Part of a small language model's weights.
Architecture: no biases in attention or MLP, tied embeddings.
Training: a variant of Adam for these matrices, 138M tokens.
Each number is 500 + 40 x the weight over the matrix's rms, rounded and kept within 0 to 999. Layers, rows and columns count from 0. Numbers have three digits each.

# layer 5 MLP down (transposed), 256x96, rms 0.077, rows 115-158, columns 0-47
528539517456489469437517457510505508549571533447474509493536437449480496488545454523511451542546498433490467455489497510419467509473381556479470
538476544576568463533589514500595437485513455547553550482525484541527461477491540462579523585540512514488492499545563468490561494485476444433543
507463492498465494495519486477504468586499474519467473448487467561513523532421549541549515486497476530560477536549481425562420453460532476464494
548536436470508521477500486497539478538445544484505504497534542435575500513488500513532534487510495577515504532510529453438445551532403485585507
453461541473514459493431459466451588514547507532525545505520470497451507517477511522542585535464479580460414499481504492545503533405517461534495
540464467498513569545486462476511528553491425519405480440531494447470479510518390561581441484455471547470527527534523513540549533492514511468556
508565442477552420550460475500486501580507405507547534441459502494469461518485508430480496400524579486478496494490423532573543482508519518498472
471573497551482645532553506526483431550453514497484507565540503519531535460524537525473496557557551404473537456558509489526521545523558481542537
518459504414520517546539497515496473520540516425496451497545557577517433530533496517519531485516489516504497558551543459485503500437467536499462
517529491553484481513515454499468425474492466419526511512506522442497508504563472494516439488523436507511551479521433471479492428486552549446537
498542478511489482504484509517540577564483490552463564529532519471455472453443504458502489485467562550488472458478537576470447437545500463504501
480438461522479489511510455456533504495519507491501519542487535554534467499524472544521551526541548453458555521514546480524501498528469469517519
468542532523494532494524435493515532430485455549400440471525513506498391556459506595485480480558520517506506494562518475491523519492553491559533
498515491482482560469480551504525434480537558554486464587475540490468493530553505524445492498500582441474559474451499509491496460485507471483476
430573497450485538533547526559486481468444474453487521482549535512478491576523494512506511513425503520447522513542537527464573502437514485517559
469484443462536485568475496558578539559541501495554501521582495612508554440485505458573493557476505519509464483544523538505528489495506562499533
550457529425522442448522484473457569493440482514448474415475465531494505537445453554445480501492417463536517543484487524506583564488569511470469
500469471498486488535487496543524499499476524472528545489524493514501546534535497480454498535599496460528500512554480465484461491552502539557489
501472543455509469536460496502462569512581445440507525513468469491488485536499489511512512573558476572559474524551449561487504522483528496451471
582501512528467545480510552475461475558493503467531455517456473434527594494486520516496552505526564539483534476514519482518476509555467502548387
526491453529545526467415491462525508463522491505564519563404589562561572500510478454616516512544499532442453484496520544540441457528483436433509
438456538480487479505418414525560531502476557433477483429488490534501496575497449529559487566557430513504541467464506461469603497468468514514454
529499501471506456494536503475455498518475466426507501489517475480449518478471462496483538470478457546501502522501439544525435490527515620489578
499542465533477505514488495573523482526479465513486507524426505452548513508463441548481495461491504472475466534512427464522444445588523524457523
513448485513554485510550593508462517539506461578521466547591531457482525535528532510508493476445486527487504498498478520448518523555485484492456
591437480503520400511456515533455408458487519489498504466562491507448529460483447525520547486529435451477502529457558512501432405462504488440522
477549579424510501467567571526464519496548479476513514565552492542538539493519517471442497508434517523510500514504563518488508526473563549436591
478417411573521517533493517556536544436550485435522517548511569375485517445503449543435498512520446524538501474476470542523471482465511483484543
439497582508460498510456465587535493454511479486516438532568464475521465570467496446466497498511445485469496559445534536389613475502529477504553
530478527439455485499542425483489547486496440455517506522465487532482521554457567520570499528505536505436503491484492502497515478410511512455478
511563492438475451526484482512419573595488564450547566421497565460459511513485531518492416471561615485448525504502501514531468460609510484486551
546517500444482495472461529484511477470557457478461505423526512553517505543564525481517528503559517471495540474472499468513513527545507543552448
466549538481534486535515490547527446479540520481563445522451490535509540451533509478563510520504449463458506489512564519488554576489473564435456
506511504478490549516505395489495481490512525450535513459441502556433527549492461481534486542511424465516569532566498531476544448543485388451482
503428505559490484468439456591553509533576486546495441485487576486542498409569511474484473397520495461520435463449474556509480503467523499484516
524544486467576540449473513573514563488429537483520437483433504457493470524501519513540422440487536481517566521551545543532488483535444563534490
487489455521491511515473507463523528502471501447479445483471489571427432539433492483565530454547540459485512497519465574551465498496445511493498
472483527476518467468468495541499488437549495538481487553496486425502503451524439430488485426533451517514476537526496546417462530488483518431443
523560502468515543515549552463511482507532506498527558495444520518490492580435532551462502542518494502564468420531491509481514475455464509481514
496493505483543504437520558554493473574477489484505525491539443453553542497464454487526530592490431544564526526538504438508528515599478553507547
512556508524524523574503517545502451551508544530580557506524497485504531539558498486540480456547502450410484523514440475541467499576452476497513
453453513489502506451546581527508519499470550576528491432460513577480553528492471496505517532512487436530469505490479402558487452538486454509547
548505457529446482505463524432452498571567493484454479471500529516480485521414511502467493461561512541509457494477455553501489522562498469556507
536509495479531546462480555564453491470491478421466444513532487465521505569562509478496467498445490494527578556424580465546572462491474541544543
# layer 5 MLP gate, 256x96, rms 0.084, rows 116-159, columns 0-47
519541411426466493492463528543489460528498476433447538510469513552534490567472513468508471539468475550512571543444518509512444482471416509472535
478599552453512505422531555468451500498524482554477476533476488491528540475452480516472425501508483446480553495501517534601452437480547457455508
412529496592490496543499499562537484527543535503449511485440524493475544477495514491480485490495425474493523468455525554539464477514546494519506
509486444532557518538512499509512434451456526462460518446519517504528474475501467477479481487535525447519557446519460533522512442558518555490492
481588467468474427468457487522509504479497472483457473577518505502492477544475449527523491473496434476503596541545556608488441389527465509453517
424498462564475474441533551547517521432464437506469472449481478491419421499422514427517555500443519514482511501509461537538413542547496529477515
572518559491472452477467528474459518541478475514497480460462527525523510506465486465444448494478566511513514498517536489440562506475461472482509
501530452527493511441463580433448471466564500484511567431527442496512487464514500515530447508558531423614527463474467526501521561539517545501514
590559458497539488454449509486561523467424490455559492537527524545544510511498505469493530565457500468537473495458451512534498549537516495503492
529530500466540441454509460559517544495517501485522484541553527529447495421496525478547546557468523472465506483517464570478467499458604491480466
464475585499562517500457426583513488531524481538495474452565444544511482494459522514519487496483454540469480448494499490566513504510533553519459
447509472520463506527442551460572526493542486518445464565493522507496481512549488460455541445484491555497506492499503485458425439428531515432543
487525550435497489480504567481535497542551517432475404562521510506511476494538496455562539492538481405567568470490557516523439505482499494524494
549517470536434475565460520516520519500472485489470477541485463486488497567504523484486481441502460509499479526535545522534562532448498572507466
510543513501469560538525528581489424493512491534540507508492588481484504484481510500477520492524484511504489494496467484517518508479448549530495
523515457383495542475431486460500473496478430538481501476500507508490457381488499574502528515482528524541453538513475549452477576471572555494498
450520466540526515450470503510485480474514464522518427537520552509507508495465475568566491484483519495538454486522534534544493519504452518475525
421514477486472529516527579500525418522440518515516463463454500473528500464507523497464519551480551430542499482498463455513518513537511478509535
471513508466493534486471483532501454583490493490525397484497572546495471497483495473460505494530447482500491499459502528511418430522467522480518
552538493437512418458579540482502449481417533459534456480572497456586431467440441564433442601404539497575466479480449490479518530506541512531485
485464511518495461521421509489595549507465515479492463512544575505512474576566516517516413501438512510518538466513505588471459430564530562458499
555491494514492437516436505469561506507488470508500517471529516538501475464507501525502517446524514543512508516520481461561428487475454458486532
511485433501523444485491524460454500485460479521490503562446520541502476431525477464466554404509542442511531511477428545506460493543501473555615
524585485471453486478489505542504511431461516482455556495481563510627517477406567571472491523549427467547542507534456548509518533447493484531527
521481473471455471451501465596487507472506508529544560512505513473502431431489536549515514468438531504530512480502605466452468575491513487491498
483509483531526581501568483537556421511508450489452465469535543542507475486475488501505518538459499532479474494542477459494531601453489565446581
546570542425544533537526536579497434516498530482544462503480514545481529538481497513469499519447500530489483441460537523536541496476447525453463
434575522449446480517539558505519434389485466520500495483485470519447428479456508456544541476461526492522518419453516554471495502524458592451533
529503429460511473484424545534471468449457492468478509549475550449447482461463490566489512527495533454565491496431466612510492498406528483493532
526547492494503462512572513491525522512475534461558484511519551569476525532466509544489543511405508457532446494542501498445481450480477532481479
470548421571539535506461475453547460528505549512532419529497524503511450462481452573483502524524494513539508493504562483546466478448519475498543
418586504502403490472529474534505532494528429548486476545515535493495549471475557470482560457522464466540511562458499474493489451472538542458492
583506504487557490440530490536503479454491509489513435474529550501475522495507508510430477530495503506537441524569463593438495567507524578461517
586559488445531476454484475580414464466484425469498489543497500539547452472474546487497509530485511473526489555449583599493519500492586540516479
571510470555490440502446455429547498441495485489520484503443493438424444440469463460433494501469474538463608554527470508554468483521552494497573
483455485521555493478481527574523505536495493509475454495501480531526448468551509564509466561501501489542560504506472530507506496487488497508499
490521447407435459490535429554486516470566510481527439537496506533572382478453462475461472490433533483486475467508531464501524482514507552499403
555423503532564432416471554505511476507513497521488508472552548440559537451570541501477465527460443485554509560476590514454508522523547506466476
510523509542463441576408479472550517456527539460502499528478525517462463540523527527541494453492476489487548468534450502555516491520465449433542
533525412472508547492479501509550483487492484478499543494567502519492440523468518538470492554490517481489536500503492579574449518492529501485510
520580571507519509439467489485525484447448491476487503509496520549494475452498456444505574509541520443422519457518556559467469555532489512521487
547500485512501532460554537447460489502473562516530603529542486498447491429506472493474496526508472481496518477500515512552564480531445499477553
450493509494542509452561496501474474487500499434464535478529531525495476502526537577497537502430515494586521515555494533511509501476449533497442
523522487489475533523446505458502510444434534464496494544404605470505458430593524483542480532469521404520487521500529506488426488476472508460473
# layer 5 MLP up, 256x96, rms 0.0829, rows 116-159, columns 0-47
486491534516507494570486522475520448542489484516515557519580523596509452540496521450461600601477581533551525477538544556662417472449498396502570
488445474559514559549490511552449514511508481543487514556521446475510509473477519490535511601473458586509499398485509603487499503547524505474522
471522542533506426505472518524486485463461521512535494490406471547424505458482470449494527470528494489520527491503458529464570436548480511411478
517461428593477537498514512481511546431474568512500511502468480480411500536525515518513534497552443453431476463500475496524552496554459459497523
580454423579479509484580521563382494526477398464480490533562494509515526497469542516533516527492513535486532597478515514528478472452440446538604
470470491520461464495516562451450475477527496492510478492551582533531525552492458521494440549534501545481553556557586520414452522492527520525480
468530482443490517461550458505501533475564496475542563527576542488496544527445560474442522455504507476577544530528520517508478597532497470543550
477484539503457561513455518556492405538469495596460514544413558498519428454593523517532488517498523501554473481479494472544516497538521444438534
527483538511466438430482454479591529487536467503448501467496515523521484553440512475459470554515504417518470502527516543504506485475514509515491
470507484524566491513451491484461520541483434468480547501456566519507544475574445437509537518407466465490523453507491461526518503497484479512516
497506521511536451536483545509573440518518500538468485461482474521536516560540524510464498535512474541448471434505418448529544509549431473468527
508470483508422504500513474520601516525542469465455480513574525512493421457418499481411540516459565503525496556441530507523503559537398506533457
532600488449451498467495475458496510471510518600532455449520464509513483463534451479508468494481515501501584470540399519523549448456540483443466
539521471526495447494495520512468543481541512483522465545493502472461458513519486485495537517488479518570510535454520504458473475564443422529541
583495526509467521510484518496475489498496535526482532528489487500510489519555568509434538533489537429449506507498439496491449556516497500499507
513492493533546461582450502502526518542539486439517510539481527475444506465441510549500548442506473461492497513530460483540591389557544527462470
536472447504498382539499508447490538472524520527476528482499543528509515566500487528448458482500486486494485462464526504475497514492521537481471
431521481499468469532514538516556600427507588604485473559511465526480443553539535507487524467516519545507504547499492510523523502485546507494504
469447508474509472469469523523547514510509537494452545451508516496462531532518473452471475531562499458473461517517507492514519477430515472418493
541602460495530518407497510526531550452513437557486522463477528486520532460427591512478479599480470462459436491522524599475472582495526542503470
466521503493565501536535548534486461495497449465504515428486468524480492512511533498503556457446567477478531532449542483534502439470460498502497
495500506520445420488492507511481497480438475474495491542511554473467519551460501533486463522469515502484507501539511500517588458588516514477541
507509478506480409614533463492489485460598508496524513504507522571457527441494550501463562510507451498496509467501539498460502462508480454543503
485504492551476431436565533460553456490462564409391474538504468482470518497481485497423457513546470550402455536549462457516533446536501493492545
463494484526552547505520546506470499466446536524472529439502551486529491485492496482474504559532456443449484460461563526439467443452453503541491
543529524484519522499481477403497506438476479415460564481520474573529545542471474503499430531466561491559510564452443480513480457507485465494487
524513573506421472526521491563552471463437494536533559520491527495611447531444494434484524471491556457498558492501526472511469490488486515550502
501478410541496519586507552523501467512459496455523410518548463500537505589535461455465551447446496516474560446503538485463520395498445530516509
479509538528418525510526459558487488517553423537504521508565483495531523493539495505483514515509588438465491480449471545498533582442514488481461
510509478497461461454473437503452477508414543494505512454490526498491449487523452488490427473459448513543466486488584554488499485516494489456515
434425522533477531529489460532552506509484572520553448531525443525491520522531442488488453476519496490475444538506552472540542462477511524499489
564438515471535503467484455474539480485514566461463565503506541407498512515500505488456492443517544553499529429464453422479521486548504499512569
527519451422526514577535450470508521488456495520479488479542481464419553474459546545487457463506470536459542415506500483491567474507501548478532
454497471408440483451564523544445558413508480524527503481497532415450427496481535522490510480455539481495443470492543515473443507493478501524504
496453528485470558492498525549465433480480458481524466496520473544545517495500479502459517501479482538493457481532470541437476551506506497589491
464467554485428520480508479444518523547521503532555486504492544505519530458495475518475506529477481524518501533460571488479513508471507600513438
512526479513461517505516483486497448495539399505464434482484483461533532540537545548520502555531572461541500451466565475475421534556530502541483
490559485526479416498469510483523451549436537492505457532516466473549541511553498504491548452483484506553558514475420508557453531467540542479517
519488511508497559506491524499507552466564508505497533541454507474565542567504457513524459432551521464472489523494529479552426521440472479535530
535478499515419554526493502419503440509474518506511541480566424500469482538527471456447503470503518459442497466459551450482453534534502445596457
501519526518601480456474589417546561493518516497536485535534498565486430438530531452470517542490512462476462423549565517461481531583503441451528
452488474488493495552519494507463498475461456487480490559462485534498436515453536497502437510447542466505427501483490495470582452537476502478486
531459501533504445457495460501510495484516473451483470513515476490537443479590490451519517524459507539557505530555539522464509508489532476449498
456532478517526523538527575609533510543481468554501519478531544429523493516522522508507489488530468513468523491522455494485432484463446517526539